config.toml
num_hidden_layers = 13
bias = "none"
parallel_block = false
init_std_o = 0.0
schedule = "wsd"
max_seq_len = 512
Each number is 128 + 32 x the weight over its row's rms, rounded and kept within 0 to 255. Layers, rows and columns count from 0. Numbers have three digits each. The size before them is the row's rms in percent of the matrix's.

# up: layer 4 MLP up, 192x64, rms 0.31, rows 16-82, columns 0-63
# down: layer 4 MLP down (transposed), 192x64, rms 0.243, rows 16-82, columns 0-63
# gate: layer 4 MLP gate, 192x64, rms 0.326, rows 17-82, columns 0-63
up16 035:159112098174161093072125111175181170094099164121097195106103168184092139120115133088110091125127117123108128132171123160116185122058065110130142132103093131164101133150116105151139136108167056
down16 035:146127042138148123122137133191162132129128116111123155099139109146136100122112145112104064118069123101114148103229133146117165138115121114080118151136122153166095112141114106078112087136142015
gate17 107:101162144113074117152067081122105100181072074136158103158106126103154102094110096080180172167109132085189105118128147055127175160143102127122095147148117103120155157114114167154119164146177120
up17 111:098097165174060134090147112060133112154117083136141131097052181139139156140126137126147185102137048129148124111138119080131155149129137143112170074079116163185110123161149136106134071119159104
down17 099:161146155127184120152138116138085140184128171150172100129145167175081133131203092103143107102098111145126128165150184144167076116094136040087141150177146123155080158139114128125111146116098181
gate18 068:156119136143119087061139117156065154088114088123161106087097124159141123126099161165169094129133119182151133153188106148079159120129107083115118120105159122099184143154128063044150068157121121
up18 074:156138127086130076084154108163086143070079149119162085104124122114154103113075141170158140107154126171168100118188085150111143138155107122134146124117130091075158198093137085090123053164135092
down18 081:156080094131199157126061069034107120114147138101096116091106138150090104098174154083145176107111128130060154133114135129151116159093119118095135129125113137109099107082075094155106146115179122
gate19 099:079111138105129140139238140103103123146097162164058141132115131142132182164104152171117175148106155130127193116144150133114175128114107152118070129175092160053142158099092147125105137159150137
up19 097:175119038124121117066050128131127059113117150100111100152107099188129123087084089118101142121086142149143110098075148155092119101121170137152130118137140086093148147120120091094141122195081129
down19 096:141142146092118124121110175048169130163184081115109138138117105102100077177178151117080135184164107113122126108146130120144103174131151106122142178130138183103128168063094167139102094134063086
gate20 032:152146135093138152117102144093132132107101139077103111090103052160105157143084097131167189087112086203195128117101109156133147100118152140179135146092193158111142163139161124100119110134070078
up20 031:110104138125110078108133109135120129122162129141131154221212183171129098173053072122052114132150081144077116130155108129114106150136099102149123128155108115185177125150141151149137121156150105
down20 035:110081133137142186142127144112147092136133181062080110129085065124106185111105147161101151130079093128173133086148110165164155132091142185113105193108168131151124088052126100166122110121123128
gate21 121:111118163194137153132130168167086141075128121112076136119162070086057119138082134131083054198078115114075134107143092122112105090116139176080124152129155105116152139146160117136109095116096120
up21 102:117115113131083101144154133141153142147156184139126158149184138211148114168137169148160123153154159119138048106217102170124120080104141103172141118117087145142164119154103110115054108100161130
down21 113:135137085064137125161136132055087140153073108124183140130064180129131121137179125116173155131147139132215113094143128156191135124128097127159094140118084154118096127074102134116103157109182092
gate22 086:094081144093109136086187154099118088107108116089119091126118152118070176124058111175126081098108202155137091135090179099148095138112121096159146111133120111128099115082132074099158058126119138
up22 085:172138099171186118129118159126152095155113172125133162106159089160112061148160085084119090154155123171119176141127105132111177097107184192134092113099088187171157152164134156128114181146118160
down22 099:104157139130162105135176154160122093120110128186161144178086119118174151193150089120124143110120116109075072054088183160146160085132136077148151082088188098121150144105155116121105092150104120
gate23 117:103089140103116184161157121062158130124145133107132124158142170055131177108097087064132129122148100132163091068139131084146140117134074131126151093115168120178176122088201132134084155084133151
up23 114:103093125150146114115159138031148096154184183070118131157137116113162137085075131108164115158098121141143124120135132130119179103097051120195099117132133113157181132162178107164159165122161102
down23 117:083076153056101166158114156105128107133161100088136103185187121134124114078139164109144122135108159137119162167093136119151179055116137123111153139079159134104155123087098099130119149120152031
gate24 109:094134128104072059108075102083136061076123108102141161130173151125161082133115161147112122160152118089101079100128155160108147059130093122150099114147126090142157106123130093085084128137058174
up24 102:156168100093126122140145168165107062144178129136134154153150110131070143149198107100106098138099153186148136185163118107163092154146191143126118179100181163178126121118073159119149120111072120
down24 103:061146111133093116130104147025129092135109162114131152130079127086089086077162089200116126134141093123121161128171127130157124107197071129125139152142117099106111135157153103185113172155095135
gate25 021:158150107134082126149088154141076092082126062089169074169155102128117126148121120125122105174124161117159115178129060099130129128170131129093186120114122124151170169179115105155184125116133044
up25 020:188137147123154093138135092139097113059176127129137098139161163143086217103099114125126124156097104082139116128097160112131148136118144092083138153141129099081100072095178137117041110147180159
down25 022:124171143147163087125094079192118173132133146091164105118122187150078112184073182167102148104169168127112149097124134123134131183168128109136115131202107167168145162134118083080145133139155164
gate26 078:177101130091100122128075149134173127182113141087137119187130120116108119107137143174168125138122095137126117119109060150122111069135137123152180118106120189176136160128156113124077125118005138
up26 070:121086122097125124112147141146158135122085106100145125153054168140075086171149177141129101161113090099140081105154170123096121084169114113116143068141169152126124124130174113112183109107031181
down26 081:142137050159143150125135113135125129094163143083129138114169094087112165132166124085167131096156085098081090162149157111150116169177118158109128056130149080116144123145048088137173107086075145
gate27 115:096100086134128128163102199130150112108082150065089107102211072084120135166045160117121161158159101142097105096111125102119117151108103114142117125122154154128054115101097090132121089088129126
up27 096:125119105130182140146160158102134148135158096201090103138109118081141130154100116130152152111167104078150099121120139143111155133097127090122121201141064148083207104097190155164061124167132164
down27 117:162147152139035143154148104121069090122070170095132124159151095104084079136088165127114110138125144191159092101128172096214102152159111135159146076141151122167102124154143144144101104140136116
gate28 123:115141088165151127124112161063107120141098124158136143155149137072108116167106120176166137091093077123173134155056138118098156174109183136158069091070112161151136071091135120125078123086172120
up28 102:146187141122108117186121137111208124076073070095102106198146137066113184098103133130149164125129112112128115161154106095174158197089143106123103138078117131131127101087125168092113113134152115
down28 115:107099124069170157120156127162159129132132106122145161076092106140095107164166102061119171141132117071132112092113134123115088155088060100075093099135146085053091086157117085129136147084140164
gate29 103:141165065191108130113092145176139112169123174131118174067154144135100117178104090158106122120164102156155070113142127140126110126100110112152115150199096145119135119022081121163142106097133143
up29 101:171121140083077112139155118085122146103101086163161083130121128136191127156172156112133098116131139143094148118126132136113179151116166184173100096063162133146123090160164188168116210156159089
down29 120:121126049127127153185120143145105137126143115081139105126163110120177104072175136141106079142132123107074136100136102101092147109102073187132039123139087205139137101146156126133173104154162154
gate30 103:124078103171143173116156118151105081158160108168199168105090172140100209109143150137165131136109150122089071118104073140120157147155141092089136151129087135091103167165197134091158109138120134
up30 077:130110134165112176137160097155142075138163128129166143089061130165113152109110164091153171104120126125100112093119116114115133106220130103027154156124081158101058120153141150139136162117168150
down30 096:143147183052159159125062147150143123120112118100097122148220144075153134190105078129148169141170122137163153153171159118113127142113115132136092112170131144135156131150088101106179099116165065
gate31 098:097066116185158159119121134201133127139114153100123118155083066219088117062147138147142105175122187167165137089171102119148106150179136125128129150109121096139103148154176132108110154134096112
up31 106:091203127102114103067042095125103168113095127145140067180122149135098136172145161099101104166136144134120135135143173139150136111100137144190097100120117162167119117118163196130171157115153073
down31 098:152144115093172126115130093104129092141094125151125125128106148105107144066154088121144088052141148146091137118134097147113094109134138100150216188112096121147147126159129026155163100168065145
gate32 114:083126091161112176085118129080194160076121118132158149095087145159071135127138149097097126120100088167107082157119082107111119159158178103101100107102187199127091121117174131147120126085118081
up32 100:115141118133158145149162114108125073118144106166040061175139138100145206147175108149101078096124094090124083107085165097105151148113135112173116165159132049143120168145134133118137115170124148
down32 107:149076132138142176064122124200067127093114150144132144145108140105103132117172063167095178090142122134116107150188077127097139113107124109166108129131169141130077127156195099147135075077097146
gate33 098:084123165186130175195135070118071168220137117121137124108125094103132175184131134126133138101145079138126098108113133102094147144128151164188119102123150108092148149165135062143074129156118152
up33 100:109144201135086113082143113097117096117117142143179113141146070161137126069117140153202199172143176071143186131075125100131101134164073148139126168134131128157157122076118160149101129123106135
down33 097:090134149103131137171115149086157139158099111110182079116145123138085159161105151139154082104117086104124173102135131095081122121156111102137110165085095060110218185160159054143124112132113166
gate34 115:062139149128144135095146172085123110110123117106088113150151120092161113089149096107136129090214105116194090119112141094067141115079081179116121086190115163186140135162110121104099096109158107
up34 110:179140114102108113195159125166174115163142132125088112131084170119095190111122142136121109207095079124096180102143156135159122119161089101160135137077149103080126194127139165163123131190105159
down34 109:129123089131154070049166078131097126150122134097107134154138097062180091133178033110103191112165130123152083150131149105099130147127131129091112110164083109133123091152171097119116090101122111
gate35 113:153147084184122119081222117100097097140161138112158097084138116097103146140092091126144161179075095139111092091094104027118091123136124128162152104130077148127109148098119089119103124121148160
up35 110:111136154148094107123189110124095164124153059120152106163080086120099156134137124104099133217093098205103107115183134090184091101152139137141121149148089135103166139097126159136199144149116150
down35 101:108095154110123167119119198157079149186171114100139130132141136118066073168164173128038103069125165071137144095149124156127137139128182151064129117094116102117145144141158159158109114124151143
gate36 110:161123146089145111158107134160172119111108150067076130142135130111116043109103089118086096172141124074170080134147136100107097139071170150122110135107197097214157119129148147147148112131099083
up36 093:108146106155127091124049086122139128034103133138129069116131131198121112139087105073095144169121127134138142065119115042157129100130093147139137122090133089125155116115127132139045116137119115
down36 099:092068166121135100167134126121117169181098165104097123166064099119086092126139111117097086090155151123122123205097146153124187143168156159141131135123162119142159156118229136163149089150132107
gate37 118:132151104151187150193142089149087181164139086079117130124083086138091102158133156129079159142159013179126117123161108104115125117126090119122156153137076150138114126087143085152115116150147106
up37 100:131072132098126167115095185126093058038181157154128099128154133114121137134139140133120157092104204060144114048094168128159121096141173113150109133140157092135116112125098144100097153147131120
down37 116:191132102105084142118124128114113089146125118153141133156105144131173050094130154126119109144114217169129095099035165105135112133054097166171071129123146149094114119160121139141160095134109158
gate38 093:127182093079154135105104128128082183077121124082103094168135070145175134145123079122132161137126139115192163074096140101159117092141120119212056138120132127073134160088161117139133166123126124
up38 099:163118194069139089164156118184175154123111151115134093138127160154157146137123140164087161146104121173108119100215140132147165132130140102166169123070059127104138095171108163123076115137089092
down38 094:161152127151100083109157184111138138135153147061160120125114166130212163141142104081090128126085089138144058141131086132117187128115119130161068179126128115140191133066131101143084138115149159
gate39 084:168079094149151100142114103147129105069180056132109134134132179106120123158156149132151130130041080084150128181126100117116173154080159128179041121140140099112113135126131085169105115152145130
up39 077:104179194099098127149120165151119148144096215113150132145124073106123085114077071121089108121163212159098102097166103086153090087145163120116172144109139135094103158117088153117141144103132124
down39 096:125147132123089117175125151202143155078105183160093118126153169088088121128107089140099146132141039124198165104119160100143112183146108132122188134164160141118138116173182087126109141137162094
gate40 113:154111159117150134147103136123134117157121174149148151077066102111117133148082123127091146128133135173137110111087125129171157130141174173170107115100144122101080216115158112119075017154116178
up40 103:161103134149140155131091176091109095157084189113145104095129081127099146171095104131088104075166093180117107073114203088132123120138147160183141105109089135128124107168149103146075058152135127
down40 112:109176196117149180142110128117170114138128132139105197164167176104111180171119116127111189163110177116167131134192133124072160132145121140165118133143152162163108145044111123146114182138101106
gate41 104:126132111117099107098100089115124190131079144081102085147155118194131115151062114115149093163173063098199124105152133171120136119101121124135077100083122118122174196128170085156144103122100100
up41 107:136173078124206108149131102098179129136116133123152147056132152123194125113139108190114179120128179091113078145126130086120123169101109134171169098145168121163178101115087081122104111151176156
down41 096:120088154120114119203102112162140063118126109122065088224139133172101088160075125092151132155129102138080146179115097119161146129137166074140090097106133148158125161118186087120120153134120131
gate42 116:126181124137136113137099177139121163145087175131036101115141128116139111150115127191088136101134104108104120133138119048138183124079181125179123155122204124131118135148070093151119100071145155
up42 116:154120144065174150127119177123122126116092150127090096117171076068140157073102151144077173101137117194078167097094165101122142129174113128120123122100215089130144133121072095140119147111102153
down42 099:092142047171157131129146088145151134099155112103112158114048140146187116146143133154170139175103130090121122114170118189130107103084077146151176125160107130057124154129078125169114097139108179
gate43 100:126099114110156154152154139105154090060136167089110060155182116131136068091097110089108158141135104165175102099121065164187098082122106092092100154113096075165143145130145155146161158107124101
up43 110:087138165173106114073124103148088103125118154170148146139131175160090111110148113196100109090146141126114119149036133111111086139115142172113142165120182154125067126086074094137158064104146088
down43 104:136074094124131134113090107159084075137071147158146137045167097192156166173116130134149114093198135114099165168142123132161143189178083151113089096119102132113098097121131106079139118129125153
gate44 115:107143117119106111110137158092069132113139106167106119119058184119129182145176164157202119068141179085095137160120098133086094175090158163120132144135155146137119118167151169090141166065108152
up44 119:127151099106122180128142125191193114121147154099209115143125076132174073079102121129140097175156081141180126085154153199123102127147098141141178116122129109104112163064098115157113126157146147
down44 098:145137113138151108110149119064031124129130130144118176107103133109137193171211095143089116138069181129107096138130120150168144167107154112063136118168152134131109098087114129150087124074130089
gate45 109:159107187115132099173146125094135192169088141111196141183162067145129168165168111128201120123144097150141131114074115130114153138162152104175102121118161175149089143131117172127063124142141166
up45 104:116115153159132086048079076126136087128110114166107127074127145149079117124107134149157147176143110158147130184079179077119083163127090149157135131159111095170180095099138138165193161153116106
down45 108:141182124124162146180193133106078071158157132094157155176106077075137156110181110089095144113162125182117206127134144103127184166117131123168143097117122089160145126151139119118070166113122115
gate46 093:152115147150118179148104161121108135115138124170151097095160086160120196099136136172166106088156102139156159116202112130146160158109121116179127088213119128155075089135209125136081139127091128
up46 104:118146146124082115108207110075103135143133182098088159161160188117138137147108127146133125139101167126103089103096099163146137212096111082115139141031114155103085094090163136146100134100125140
down46 090:140178162143067202089110199105124122092069124161103095113173083078150130126130154141121120126129136114162102166153108091109142129127128144148101188139200081144124097146089167077094139166115117
gate47 018:153173174150113123087085151154135136080147092138148234190099126187090129126125124124133135178067184136129140150131150180153163120175102124112105118100124116174113122076134133100140100086165119
up47 016:126143138108164081140089079126173100094119132074098164135109182096119059149126133111079125091141116127092109151092148159181127097173103126138141076096114120115122165062170084069192149155144128
down47 018:127138142177161182148106088099131158173158118076141066106157185116119107139114075087129148140093107169120146101134138132128062182124160137165160083161160169122145120077100161131101081074081136
gate48 076:114149071132120087086148101171128191151123108082117110118145119049105101130073162109148124128160095128132125087143083107169127115151142096169152186099118193173099113065141119173131120111164074
up48 084:107111142109183196159129170129159110172140173132144150067146138140134145059126091175114200145124122167064152085118174113141133153106139142100141095160141080099156161156102117063110120128119176
down48 088:150140121143106074131154134188127132098089103147148066105099048138181149093141088122128121159155114178133117157183171100127110093115092103155157167136127110123130205137165087185102098083107151
gate49 097:133109090158132089146122166114111092094112151126066152140167016121099096187099152097118136119124124169142098159119107143138141132132145114189100129123116104152118118055064115170137084097180156
up49 104:120180193109128143134105117127149129159105107122144118146076164213172096106136102099132170167170141124144129058141133087132080112152083137113097109130146135128135151153226124101139179171106085
down49 098:082109103141164196131119114087114171109173119132121157098127096095158159175070156152124145141079103083114096221093095123107133085149088129158166145114133177156087135106101118124126059114161126
gate50 088:150091123153122110145153105111106121158098157151078104133176103134079196117121197150120128145029146098133100128126068141083127158117120114054133131111134108104116102162153106119086138075124198
up50 094:143163117102100144168106147124118149125152153078156087077146135152170142162174107170119115090120159145104141206153095080078104089118189142174081122130185133117130132129049120143188116162115119
down50 097:130074114144187148127138057187149163108156121083085113168086163137127127114140140075091125117110154153114183116081132200133139114137142096096164081097152164172095061160159150130131136120164148
gate51 085:079076090138139104089086128131183140170124150136125094166141141119155099163180198123188154094118088152127156123164178112112134157083070150095123094195136147095101118164136141186125172120136109
up51 094:124147139091134145131160083166112122137176131219099106090147153113153200115094162129101152162157086143110166068164143192147138119168096170134121169108067140096156131133092154115081160146127100
down51 089:110171129144128090124125182071148100113104175107131216161110133108129091115171025147176119099069135142119162166099119133149133128093143104100132138185160127121127138128193108156140113125082153
gate52 120:165163139170103209154142153109143170137134142112126132164109158150146132167115107169133179146117083095118089193173090161069168181124110139077118115081135168131096130131130075141078179101099133
up52 110:132106103183118175145160194067125149130132139133117123127122123141178143173104154141155113153078134120134134154168100137108192087115130073154122075056123096149129103125158161149167161040173129
down52 101:072068132139164140170169066103162135123133140123113082136144118150119130115134127204106086106182083081171156142142163150145131133157108126125147148102086074140090108163061189136138068147103137
gate53 112:125100139101107104177130081108096179104132120126128113198182121118111184122119126083121106153132142097086079070115159184197126124096134092111073140147092123112144102141174198148094127128185133
up53 100:156136119104133117127115133150153161177117165155160168144138089140097156129122134174144091151128131094128122085110154116078165150104064074061157110166101094107060095158132105190103051141173158
down53 104:154138109153099136128127134107097106143096101188131122122154087174201085142114105116109154084127123136119169119082085118141147121161076101196160075158142110090126166052096048141144127123096092
gate54 099:105106097146139144120105166070066110096179124127148157089061144199147179089202173149109094091113125103117076117133107142121125136125112090127124177171181086117088099158149127099128138100118157
up54 104:133103162129160109151145104065088147124065142165087091137119107161192134018120134182162127149080146137110121101126126120090125150134095119127073152152169061128112146117112142167129098160168113
down54 097:105122129129088142111066135081106100125139140108089078129075134113123044123174152102097145078186094143143168096130132123104139109150142019126157128123116169134126100061088090140144146124123109
gate55 096:111139134152159094174097093085118124173121146159133173153132144170060101122140080133093075157171114111098119175162141081168108115092117099113094109178162161141116150045186104111173131149110102
up55 096:175130115144107068113173187149167098173104105123175148192179125110163126180168090138149107207157153129121160159128147124143117110173110126095133087121120077159119157118118070096119157176106100
down55 107:199119145176134150147062119055133177129121173111112158135128210108077128153088096164119089110165126097084166089101127145147120179116139086135157150142116177102089163106118134125162163116124158
gate56 020:115159127112052115128106092127202183056180118121168065193106095068116146142120125134136126107129162142157128183132043112152158098137120132125127100110136094113092156086143127147121134142124096
up56 024:066114188111135158162105173154118114160189071116137127145197101087100138136129185137123158108153099184154109158136129101090175176080117108157123144155181171082150132154144104137105162124175134
down56 025:120220125092097161174131131078127163098078066151074142170137108156128178137133195119169080103107104173142151096137143095113084115122108086128167128147133117110121068133088109134087125154122160
gate57 078:090131128099157142169231127108119074157157132107194067127106122153108125075093099111214129129125161125107123112160119138108082145104146130115096104148175139117184132113134138138109093138195096
up57 060:110117167081075111154061164157156171090109148112164150196170084146151136146109098120122120137161118134181128087080181130156103130132132198100077144110122160116113167112166148116129064109121080
down57 077:062160135136104156171122067078163124055095148165147091165089116130139147113145124132144135179161159128143088173141138065147078157073111162181150179121118153148162134138147155139185107147109130
gate58 077:097165142167158133133154169163096142154157112141168136223149119105146148098143173124102114166062146134126165102162107117152125144071132087111161126172068082187087121165096101172143111095142105
up58 072:165143138169149131107120120161150158110155102102152145189112131047132092109135159153135092154163122179172181086155113079186155131133118112159116135140070135138064132137127124179109137048134075
down58 093:184241136091112149110122096140140139142095110150104156176084103123126123103170124135110128162133156125151118088188178115135121117077114103178130100150123077182114182103121148159180155087136156
gate59 125:094130104157123143098126115078138131077101157174178114130129114185127096138131103149193089139175143106137114173153162119084122064128115193126051105093135191191112116090110151107141106109127161
up59 119:122122130179093133086108181106087107100133146166127074086101128198134093120099112169185143126201127065140110159119160109112140135104168204161073125101178153128090120104151128112141100115145110
down59 123:112093156090112149147127116084106161128140117161101138133061151146099159156095182135139102123093077187146130107108189086130186130100134116127158140147148098085152139133064111165035074144132160
gate60 093:127142134130152152123121132139166161111132144194141181119136081138140146150172140132137149095170159172137099213122066121175105106123112152051177106176091124145156118086129182098121157063105154
up60 095:098107105142103116146099130071110099202105117130056133111097118142086120161083143140110101125096094079127098134111108113089132176096114095209109095106138151109094110148160105161135029136100146
down60 105:141162093093112118164146081168088130121142129124161058110130152084137126135156107163177130081137177120140114122127105098140124108200121093049133152089158135197125138174143149090051173135145117
gate61 085:142135144156108113135109102077120119141162159108111144083105098087136184044115135115121088136119127182130111091086122061088057159125169148182113151164142131151125109126126140128119064086114205
up61 094:159071170182098112161153096070139094134148102115095121151139151166133159083124147125100134129119078167133139066134162093153129108125090133117097144119082109107204116155168136167110085043093160
down61 105:139090127133153118062127122055083135081163154101115104093198095104122103146149162146083097179085067130119169156121140110146178139138106160114130129125108173085118067122155088145102139155118065
gate62 117:134144085160106096069061143155133074121111112132154090154101170094138080155155199125146118124133136101132127126092205173051124136077158143159096128080141099153098151134137168164146119097096120
up62 115:125124068152113136113088132145166098103150149156122094112081173123125072174134095115112068147170114129129099101105079169133121090189179157101148161121118129119086131153103113067115075148051080
down62 101:153115192108098148159144124085119172127105129162135112108222122098112163098085116125110159123124115178118132182151088104136175101085117125152123134170181133176140175177187106154126164078084133
gate63 110:153143033137132129102117085150138085134084100087139143143129105115074102106114156078118102164179044106132103106142105142101206104126101130108135161136161084154150120173094082131103076111137116
up63 119:112138189107160148179134089091120110142144055167146114131089159101122140132149109058123155130173160133155135134167149080146090150100122147093122146212107093095137113128156203148118105180111080
down63 104:161154224106099136078155153163107168136152161150151056138126100106135144093150098134130106112139125170114119110097093106136137132205159130128133145111149094097127080150192073104164176139186141
gate64 111:112151159117121145102213152179213156146073146149137179144101163166107171120084138145142157124142128138112175096158171157162134120205091130117141087163110133138173116110080111147092111127117093
up64 102:144130094147102141168101129157119135136094132135121181185141144104081106139143122105085107061171082111149071172121118117165205144110150103098169128137131175065168145081100120102121083108184087
down64 105:093118128136101084113104117181112136110158138134104125099109107141161174104103108092093107150092095135122122151154132155174104143183140194176157181124179080136115113083133129207168130155044165
gate65 094:166120068139101093163102067107049097141167172108121129159146111138132155083173160167124141118093126114095133139179149182144154071141149161090109194178170157100112132110139159167125165145110129
up65 109:142124157147136105100155101121140114179222134109150149105116117214147136147092068109145093169119131122157092131094090123136131145156103115153120109109055096094147157143131118066105069135132202
down65 101:068115094136153094168127154173060138120077133126166095116102063145125153132081083071061141141136145122124152085113169088086147122139133119131160084103135082111128079127093135113128178059110136
gate66 106:099122143097125123168178113072109100162180116121159109171164139104152120181126163136144131152118124122099094107122185150119153077042163135144136118154097172081157108082175092101135086110065171
up66 114:131097082132147102107090075126148107105080134087132148124164153111127091114133139182130098102214146075110090096121107159062044146101120123165113112061143146135136071099088122157121106100114113
down66 096:123161140120106093057149144174139155107132162139145134099069114132082163141130103119147132157097121140218100133098165090185168155128088125095126143160169148112111196068087155139132157067121113
gate67 086:148091136146209104158113170179109192171156135130118124156095110095099134127193136144120130083112118160142159126129109093115151146080168104080167134172133065182085126144115049099144124101124122
up67 063:103086107114182111083152129123075179139145095142088136127180139081135131154210123123113084073135112111121168139149120134105128100135193141112165108202140087181095093164159111132119137095181112
down67 082:104173161060072129119088121134138084135129129105178087134147122172162177099119112159126169194130101082169103083109147124153120124137100157124063138116161180164130141094149123143159049110113084
gate68 099:108092105148102175126138176146151137145080171086135134139093080069143084177108183108110130158117131147108118128156130058142137126138101186105143047169104177128107161110132093162079116171168144
up68 112:106110115086142102082084109164064106176101106166048136132172131130135150101098048179105083122137124106122121096118068150115159113106150092160097155120160089124172108121153195125146161122106127
down68 112:067198064115115147144190114166164097090156123072184119150095098091139113085102118139127182099109135149122178134102107144149141160142144137104130198094137107128149138166152113087110086076134092
gate69 090:165129144134120103098107062107118136136142176157139117137118198087126144138110174131119135118154119167133111124066149159127171130075062145167155142092199131036155155150188167109124101133113150
up69 085:096116178142128105109164080091139210107095156201103161174188101117121084132094132076084117131119142142119111115097121133086146128152129100111188077180136152136114139153104123088124054146131098
down69 083:129109095112129194173128155130126081128130107066159100164086161183107132125069206120097146157127162102146143128143121081113091111161133069125096054130127156099089105128193118125145111108125176
gate70 102:122155114085135189144091158163212109108119119163149103109128164177201157109131133162126131132136115133139136110136176115102106137122094116196078175177140173110131076122134127126092156181062160
up70 092:073101107150103097075123159132100117109124117073124195113087101102089128156178088091118159095108199132132126174137090151148143098196161163125150105082136103106165152078094090084107093112118139
down70 094:140100112147121180097143118155089149070120143157140146102111098118155120123141071099075136100179115146117140137093069111084080114096118182112082171154229145136103129174133097119106155148073158
gate71 114:100143178092164119133148148123168135107076224142148058099141098133137122134163146159143162153148166107141124125129173150111091167085140183178073131121167120138117096117134173153170115173187099
up71 103:107178198117130147142135130091120156054156200122095119168165110149153122166121102167089103146113102140121163148185135113129078119178146146137051136091107111122116054100105105156130117153129080
down71 100:149076154163071133105152131170181146118147089104135112138124113148109087165101208082116116150101110149217116134124146089125156095113159112127183162191156128162119143134176121104108146153071165
gate72 080:160116080158107098141088095100110133132154154137193116119115092123134096129194156125150154190109085128152078114103096121146105092148085150065154143124118198191137110068133129148093166122189113
up72 059:143096099102163139133138079132142122131158188150134114118161167122169077129213140129143074136085153136126107111137152134147129093080122190156177159151181157149153063093123118140055123170170117
down72 083:119062147127104131127101126067154130136110164134103106162151121137162168096116128157097098156144187094106172110130184095107147160080188122096064199136156111108142138065131084123131133181079113
gate73 102:146123091251124103151156167148130105195131135172178175079148147101142138168173111148172089113099114126108126139128113135110114119146154090138154133134114142149098133105070065111088124140140186
up73 101:085095135109155130079141167164143163130155102097094159070078145091137084137152155103100127073137147127126090131154171158053137097142140138140147156170089142107121122163149054063155178086108141
down73 090:112138142145103150179147131120136130154121135073067147126125139130123180099059165143091172135156079163150144205131057118137111151131133136194076073129123169166115197118162144150126147158104130
gate74 108:103131118171195113173137119114174064154160125128199129130069118091186196058187118121128115138109162111128152109107138128129145156156105150112138150162144142094158208154108152153122157154124130
up74 097:143148115107162112117076132136085136081093157138118081130109095169112156097103150154153149088165120161152152123123092080171165194143140078182082154113144194179130177099072140146100145123149079
down74 100:141079115136116132143180086202129129123129125180130103102172104111176091128121135135189134117120106165067163089129091070133188081137114098097175150184107130150047135164120141107131140158138107
gate75 091:162117113122166171198170136146138133136090073142136125110091166134115172094174084134078154140111119132100106125184160129086163126096113082082091169144130132062169113160092095135153148199162144
up75 097:115123112112161131184081110173082170163143148125084143063133098123118184156102145109076102085068097156061192112174129136112135112115159098151163157172166091083125160156142133132168149127138130
down75 084:123130148159131122139123133099099097140152179145173110178176132160085114126133144115144103098144133137171075149138164146104124143161104159177082033086108178186071135117156163083129083085167123
gate76 118:134172087131171152117140073176139148147119138165163141091126094155144130143092057148152147126091058119176123151111133126133085183107101121125128080127143143214166145048123121158100139145129080
up76 134:105123194091136099095119167112166127107124129112073106131105097162160168109185156099109152092099099142135164122098104041166140111167110106133071150143116121133081192181181141180110110149116115
down76 131:141135132113119128089116156103178109107152121097138099104117105110116148197234082123171149137170115087132127119176125154166102133088083137158152115094123087173104142102068133072136137143188176
gate77 110:078079119137065127110090148105120075169082112139151161095098134079132129136143089159112142097089126151153135118034160091190150174157090101159144125102169132137084133149109121156109128173076104
up77 107:137168103148099166139189165114138158153092193112128102145138105114137129091081115046183121131144091080127069119201125140137115128140157109073183147115128118187112153105166121114124113153187122
down77 110:141191105075123155161125169193114113177144114149142065083161146116173111148180095069117131178169155153136064134069140130091157131150150120099124127090115149139130105078127122090164093104108091
gate78 110:090157106193106165138115165101167124183124186113124161121115172055173101174091146128199143183114121122119148151146180131101148077107099132163119094158088172133101166124153101144108132092132157
up78 121:175092189123151189117221134072168177158112190187135119175139184109137119134106142137119112144075149117131136105140137192157107137126099132146107106172120163117126085151147158087136094120150133
down78 114:142120145127116092101177086154129128116162158193156084133163123180096162089130180123174075105133091114111176090085123107144124166169149100114186141117102124208147127123140133093149179076163157
gate79 103:155147137082096158132159164176113119087172160142118161163163147135132147131142088236121145099068131099137108135137120103142118167056179127136111119153196159087130110091103079124118181117129124
up79 085:178141104132186093167071137166115135150035155123135124117115055150133085109081119133164132142120113133097135178134117135111112122160150136170113188137064175154106159157112125186152092173150117
down79 099:107100131157097102152119158124130126143132163170115075123117151128129188112089081183078098064091098065161151222165134135147103156161148083178136142132145167139136086128166130119133142083152151
gate80 118:142119078146144101102141159131123162079105062129155092132128129136094144140198136086112096141084160158119138094165060117084165141098099192152111079147107162161138109162122154115145137086113041
up80 109:157070061139162164119129194097138125127100085183131140131151098155149134111140095117123170124132124134155174149128079132129102104152150132119075112094168148174068095144157173133068183062119092
down80 112:094155129128124124109178100116187150150115131174206142116125071109091158107179137165117134135103087147161193158164147171105202121092136151157154089116068125175127140066155118138146128158110144
gate81 109:096111127056105091147148168111080141121156165107100102153199196140188143164177145165110152067146195128107151160130123116122147112126159119169084114193179133135133097149126141106106165118142130
up81 073:137070124093200082133157192119094163170087105120143100099148175142100122146165143088157221144173157164082136108094077116122101100116135139107140130104154148113108131173095144133134121158071117
down81 101:138158112150134116105111137142152036160126109118141111148118111149102093100051111070161143108118080116131127050068096125159114145146091139133167105073121103135145142113132109118115060195181100
gate82 116:120131073098096172101127113172137140103129127157126107168085134189151170169127146145079066152116066147089147100103121123129144163137115112139092191129150162079138103150146224119163169151099105
up82 119:113140133146106117139116135150119161124063097131110088124174092138198194157143088175108142157128152141154190145152125132063103094118126079150130143158102121120183148099087072173117181126190158
down82 117:098091121139127127139104164099090076085123166112213173150083103142116153153140104135107150112123130133123117103132115211096145166131159123172104122081089103021116102092104153127126153103171115